Weights of a small GPT-style language model, trained from scratch on English Wikipedia.
Architecture: RMSNorm before each block, rotary positions, no biases in attention or MLP, untied embeddings, normalized queries and keys, capped logits.
Each number is 128 + 24 x the weight over its row's rms, rounded and kept within 0 to 255. Layers, rows and columns count from 0. Numbers have three digits each. The size before them is the row's rms in percent of the matrix's.

# up: layer 7 MLP up, 448x224, rms 0.0724, rows 103-137, columns 168-223
# down: layer 7 MLP down (transposed), 448x224, rms 0.0581, rows 103-137, columns 168-223
# gate: layer 7 MLP gate, 448x224, rms 0.071, rows 104-138, columns 168-223
up103 101:123148133135131092147153169114171100119128134111152101131110114084124165079064144163130129139110112160130149109116130091109120144102121119101127119081106169112154151129
down103 104:177116129087120124127095091164164134144100117110157129122107101116138137131150101093118119117071147161116116124087094083124105124116131161182125143129099096149083105115
gate104 097:092120110139103119117066137100096164141179127123116116100128153114148096142133137150101125141095102099119115136150129124109132110113083137061109163120093075096136133121
up104 091:147133141145115102141089129083157123113171151129157149130151151126129153132126128159123125109067128119096134107152146162104141114169127111111081167118115094127160099138
down104 096:143087160088150148117134162160118109124107111155094139145097107131127121167169133105092125154141130101129108179156057108099103152138118094128151138128148144171113135098
gate105 099:128152094101150123111123110075119123117098149181125103123171141139200115121102091098113102128116107112165091092161111169137058123144145160108160150162100134142132118103
up105 104:103144120155100130136109148137140108118113099151113154121140102094143105081131095113108133102112151118174094117145157201140113145118121169097192107134100120128101151141
down105 097:147088144110101122133104138119114154159113123105112112102120128104114137082122070155142143141123138130107113119118157127131134109118137129181098145069115129131146147115
gate106 098:137145093159174156109106102163130141134164120136119142124130152140111151135111148180181104113109151173107135150167116102193142147147154073149135146176106126112131102124
up106 091:127124146119098119110096113110153134139124126153077071087086099114128159124150123143147150111134136134132115166083076104135119170102137120142164120129086123105118109119
down106 096:116129144147108112141162134165095115135160140141118171142145155139138106090136162143136113160136104136130105145158129168109136088134155144118125149131142134124128185089
gate107 095:108076106144105157119136106107093118134127140163131093136178105140156089146134142141129132108103098076121111160123136142167124129080095096116155118160138138108136148166
up107 098:117161169133195124128126163135156103132134148163132119159116123127152133131123093135117149127093086143118143114112115147124085089095106123120170147117177167142085171124
down107 098:123122163164131133147093122101214117144152170104105130109133124143147101134145154122124096119100164116181096122120156158112115133118119123126161100140108154131135141125
gate108 096:139090115093157119148134070130093131094164168112137122116091128135162072109128109095122158156160162143149120146139129144116111112128136125111123130139142102165122153138
up108 100:096107113136104115158146089137134111078115154113137152140112113150127105114090093142093160133137112154123146161144087133142145117147139134125101122127140103166115165155
down108 093:118162117137148114046118151138127126166119083137153134121118102168119131110107144104127102138141131147147153153118090114115135189094151138099161152161166119110140168067
gate109 106:113110108088072133108145053128101080111113085120162130137089124112160067131152097135125135135150159139160183110127119162104113136104140135131126158139084097099099149140
up109 104:159114089082134110125148139170133094136162122111125144082143081127148061111136084128147140154141109118103122142150132142153144152118113118101158104169143184107155145127
down109 105:121169144132145117116125118096079144135093107122137129179161156111155143111129163165139114103103094161106115120105168124114136151126165113101146147118113113202112099127
gate110 098:135145135129138139119105097139118124141105156091140129135085126114131116105151152140156112101155173101105118083121136123136101129141107143156120147136152115106151135097
up110 098:150120089128141146134151192150094148138161156143098102172111111129098155151116104143184130152172179131127106141115125149177129118138132133105158117125153080123127086152
down110 097:145160132134120139122124116149138151107114153153130154128114170128111145115177170131153078094078146100143131079121164128122140144162102116143128119103132128146089111125
gate111 098:097123123114117097124107142112141114156154130122148151090168139143151106111141132069083079147080124121202117072135119123160134114145110111170118144133118130179116161123
up111 096:130180153078128125098185083116120145111146141144115107140084125143132144152101163125170114099142154129150119112092121156118162153147104157149189110130116100107136107159
down111 098:108129088125102150159112118114131156159107146118145089131107104168132144138132114110124118154149135104131174132152093108117117186113137080121112129157129115158103135167
gate112 103:083140127111103145143092105150156134112123133155148123157189135114120144174098180125101150130105115129162133111139197140110134123105139154092117125122124142125164127123
up112 103:156140140117177139096165140144115129141104116131133142134116150117139149121122138129162145090135120127149128122120092107129161144115102145170121075158152151151078123140
down112 102:107137126159124137122113139122153095137148151103126144083126115093214149131136132129060102156164188191149161143137132128144152157175117154114103200133113137107158110125
gate113 092:119133141111121123111091108123114125137119181144141123129125094151176164149175062108146146148102125106124120129130155116150137169124115076140129136153115134139126176133
up113 090:145088110160099116114122098123138116113145166124125060163150161100096148083133137088145159138100168129131119124131120178154139155131127085118143140132106132122104130103
down113 093:133133141105138102129127136121166138117127124174110103120142152177123167122123116153140130127177106117130131129144130182135106097122118147163121115147124130168135181136
gate114 100:159084171102117155138124133143092125137121112123126110084110125136147182124111118092122144137152091133132162168124159127116132090122113119175114135127106097115113120106
up114 097:150187129133104131159165140093132132095101126156154124150119088127098123162116141172111145143148107136165130134122103089134148182134107170119099101159162136098111134106
down114 101:111136115118094081148139145137123135143162109137095123128153168126128114102082110144111118144150138113091119155127136179095117145095090133145110149100090077148145137144
gate115 096:131118123146112149111150123121126155113125149110116099163114154177128126150108122114148109131154153129190124098135175123164131075147149169147139122110111101135164125108
up115 098:122153143135100163127128133075114130137101105108118114118142123133107164132149125108152156122177171129115127118109111122162064100088155111137102131156111147136129116108
down115 100:103126104120126105102131133144106110128147131152121112082131152166090079138120158117116096168116114160130147139114081122114111150131090112167162127108152100109143083119
gate116 103:127116123112125102103114106114119145134143143119116158122112145172158105160113116106104075122172161111107146115114116102167178135158105098155111138123130101118163107114
up116 112:176122138104121128109139091109140126111106126128085146127108123159116121128169110130094124137138074149122177115118152140155135139118127098104139106149134107124128129129
down116 101:055123119131101095121176152115126170175119163123144144137124124093152149154141165127118145096163163116106131122116091148110134150089139117134150151147131076160094117148
gate117 105:163097098135150123102142102133115124102147118153109127123176128130155159176108103118092102090128133116117128113125139112139087118136168104106143129140112093132131146137
up117 104:116132117131133110144091152120121132095085116091066088153136072117110135116120083112101161078086134164121161175161103129085127101127133106094108140161109151144163123133
down117 093:160139139116148095159128143117131161119124116131154148124127144111105125119159132120133124127122128095129131143160125133173091119126131143133091097117109153129143143147
gate118 098:162119130110139127127152147137082128145175144118093144127157132152137150198125122119100096131151110120114134122154121121144103107172176145109117142136111179151155154135
up118 103:137079130152134137105139194126138117138167126104124138135131151140150128162061111133121108128130136118175149116129136131104154130152155140106097139106114134110191163105
down118 091:142108124138082148093122126137103145161101126134169159081093188082137133084197144149156127146111100126137123104115105147118134121092109154134128124131140126141156143075
gate119 103:126125113125161148144162115148137108141099132141060101127136159146172131115131093101098084139176124135138138141146130108121138082157112173096134110183087120130136156133
up119 099:161107080132154152099132119121091118159114130133099121122141066114151133129126093087087157088139092084120137178122135116101154072108108159117108141183145124139125138127
down119 107:095101134130098123093116142113096125186140124117104164117140138115138112106136122092135112119103132103105118111125123094128103138127155133114158140099117163144109153111
gate120 085:127098116161118094096148138117160127104127097115138141143171140152077107089158134147176078150150130150143119130042111151157139073145136142159073139134116129125134130132
up120 085:162106144106107206122153147161124152151165144117112140119137127112128113116133104112116118110107112139098096105146133086118151137116133166126141137068168110090131074104
down120 082:074123060111144090130107147119141140117110140103104100147090121130165134167117119142106131125124160074116114162139151178187111160139126127152132106141086110178158109129
gate121 092:112119153120123125093131096120123136136129101079139096154126132111108115115136124100143069125133133147132107104094144156105177138162114110187136154126135096122121166148
up121 089:115142140135125115139124141065116111126207108133116127136147090133113182109113145141147141116117123145140139111093124094127145081101069102107069117173129152139109131196
down121 083:115146118108124103119156082154091102106119159097165124127108146134121123109148110105175116131146118134120129130139098110170157064110121145143126150121115080150122127165
gate122 098:148124123164099137127125106145131118126117158117136132143090129151158120157120109113121146131151087092144140138117165157116170137152089062150128141137107132146134170120
up122 096:137141106134104160117139130093124107107114139104155131107115115157096107079127158165096104143128159122179096128089100140162155141139133093130106129179112092148135134117
down122 094:148131088122128109079088096114048168094124112101120167162132113109147145149165156108147151120143072125114089111149112153105099112121094118107177155124106116145144158068
gate123 106:099118120112120157155087111127120150117116138129114119148134175166143112148137098095153133103106114111137125148138133134093126100151165094127124162153135124111136102121
up123 111:182131150087185133155164137140106195100102130124091112110092124141117132119135115125081127097120129139098095108128110138104144137127156097134130173136128132139134152163
down123 110:152132086155141115127083139123109145150119117118177126128107110144126104127127110114145116128170076088104133103098162133103131128133119165133128091154108105075125140102
gate124 101:123110065148144133075125134121120109121153100152134144141133107156161120135132134156174159127178118128159131161091124133131157117124124179108142118104120117111112140142
up124 101:142086106083154128140102136091172161124126157120117133163123130133131122149139151122159143140134170144103099108135121128142120125170147127124108148105088108149078147145
down124 102:128118100119089130115139139141095157138147111118140099135133147137137162118115162131150126117142074141156128136131152095123103153145115110103102119145139150125157133107
gate125 099:104128134073108133135143090094167088155092156140112106148116099119133138121121113139175116099144150113165142155128113179146106068131096144140144104124122119151106147135
up125 094:154063157159171145155076122074180131131110117114104150109156143150106151125084098147112086104106135154077153164136116126106149121103118121180096133136104146110170119069
down125 097:159138104102127109164194117114122126138113109104117123155118126121152138139161119146133125132164130138156154135128210155110133114102121131114174127115127128157141145155
gate126 106:104108139096101141140121127127100141105136093115076094123107122176154135182130081148110177137120141126116153144127134090118128146132132126071135114153099090120108095124
up126 097:122111160119122124189106120144102141153100139085106149135127107131112122204162143097111131111116109091113140116167175134140143147133104161122122113111118125130113107129
down126 099:149143100143128106127126123134126116093148124114130106146113131159066117118107151110153101115166157178139101154078112157137146120129102158143161107142111126143134171151
gate127 104:142129115139117081124124150116083117089150106113092129177131139129143120169087126167128112128115106122127138127151146160141107126091131140134091151116149156137119138155
up127 107:139117157144109129131111084142110141061170118148110132125116100109125116132122154115112160125094100142115171154117135105089130128085124089067101140166146119069148096172
down127 103:166133140132148097178137123103133160101117134116112111130117137149140148158156109149106133135089089144134128117145145142125130118130133116099111131122142117138187122120
gate128 104:113115134091132121166120146135081121142146116120148139169152125155195126135128146111080120159152135125108129102134156152153141130144115146145143164110173127187180123113
up128 103:149105128110142109117143155140154098104116047139133154151151115108111077142153080134113103134104138090110092085142137126156130161125138133152176097120153157146117121119
down128 104:113082122071124136127071162191145133155170132135100137128113170128161169137160153131103145142128111171148107122111134159130140124084131137153152145111118142156150143114
gate129 095:172131108126138134082096149090090105138143100120100119143133108149157148106160107138109130118141156151064119093132151116159121113133149156176138090084127131092157121166
up129 089:127125124150130160152112118138091093082148095124113147139138113103168094140074130112092108166157159099126154125176141135071111153106157151117071150101132133115134092155
down129 096:152101166140119124103162144091126142147146137120180116124142081181080143148157091147145125098081127146156139154127100107120149120115096141120124143110134119152133156120
gate130 098:122132109154146121081141138139130104132069165113111129150132145143132131118126162072107109102117097151114127128114122120120125158106128098149135114149133129183135102116
up130 094:143054144093169126142165122138151118117104108163158146151181098100145089099118153132089093112180150097180133154201138115122125094129131114087127115167134132140137160134
down130 098:137092099134092123123092140157099177139136148128105141104109107142116158168158107121154138096123076101096113097090134118108144117088116174136137165091127108099147133092
gate131 097:121133101137126125110068089090168136169172177114143122103136144146114175115130140154137179082115111095079124151139128121147127145144144139120167128115115111163118089126
up131 096:115101158128176182146176135159121141118116108118115178109118170125119147119177120166119147149133105096067148127105149128124154196123142134171121121118108136105118089119
down131 095:140143062106110159127108167111129120143159178164133069141128141126122095119176112095111084100117131119167147157098101105137114119133125093129096113106143116105137125167
gate132 105:093093120154146109114112115120141085162114126104141135163147152104156094129127125162151091099179122114145130170124149127154181120113102164131146109156119113161151135147
up132 118:078125147134195151129136119120151156113092139156097111157096150135147123084115152129127149157103147145147135132097131166130154121141100141129172127159137108118106130123
down132 107:155143159111130134146148133125125131114129121087100124145133137103135107124127100113150134102149094106156124117141116125137160123140109142076117124183104141110184112148
gate133 098:139115105124142165127098140143129108120100133088139117146168158144136148097137160087144114146135135144121099145113085107165141124147124132192178130107124134118138123135
up133 096:161099129163122125149150142128136182127098110134131130132144118174139160133165122128142144127096090084144137137117105113145144122090163138111082111116113115122103128134
down133 096:121107144121154122149145165145122110129098142099156155144171131086130109140105159148138135152147143139145163082144149137124122132160148114155154163137148135151133139114
gate134 077:090136135163119127121104128128161146136114121112118146116113140148077128164115150147147115168152108145182078149114110098157163157085082109125134115132109124110102164116
up134 077:145147135157119153179117136146143178099127118126089136155127134147098107112139130128140137128106150113114118146120114112101118132117135160155107103113129144120124152105
down134 071:131119075068144126102131127101110057110138128154148097122140154097130104147144123119118110148155135153129154089176177149151113129147127129133125120134138137115141132107
gate135 102:117139146155139137117149093145145087155146123097147114100126089132077144134136135145132139151119104147099126137138149152144143120171146114154136182115164116092119123109
up135 094:123139111059151130099083119107125132131070158145130108124161080125145122099124131110159144119150106134109115095163101149147081190123159175089096121110137164137138077109
down135 098:128093130130133142146164144120156133130138105069124128116119163121124084101116110138139081119113138089117137156093132070135146083071099106144105170117097121109136132118
gate136 098:175124133136097129165136067130114147110096156103116122123126122126093162107125098103160053107109142100092139087133167131115117139128172137129113121144110140168139141128
up136 098:137126194157105146157134097086135135157098121148119085142140106145136117115118186091139134117139131109113088134096133138146103140165127122124185125136085101145101094085
down136 098:123149073113160090110137156141107119113162159166139130122174121102133128086169144127082099121104176180102166095114148108106104110162106159110118118142143122100117154126
gate137 102:127143141126138143147109139119124086164124146106172143128142071150118103139085141121138128083116135093120107132112173158129122128129163127153116146108124128120139102137
up137 097:063157122133124115124071119092151112133126147135138166137113139130146173143080112083142122152131121096161091162092115142165124095124097142095138133100119121151123125119
down137 101:121140141144149161102153141144114102109102108092103111098113125081129144109167112153107176079109104098085103124171113141145121123126124144178161129100095134125100135170
gate138 103:137138085084100168082154138139100119101128123135147149128112142137155145113120149110116130128144088106141131088133146166119109114138137132114177135112142119104127119168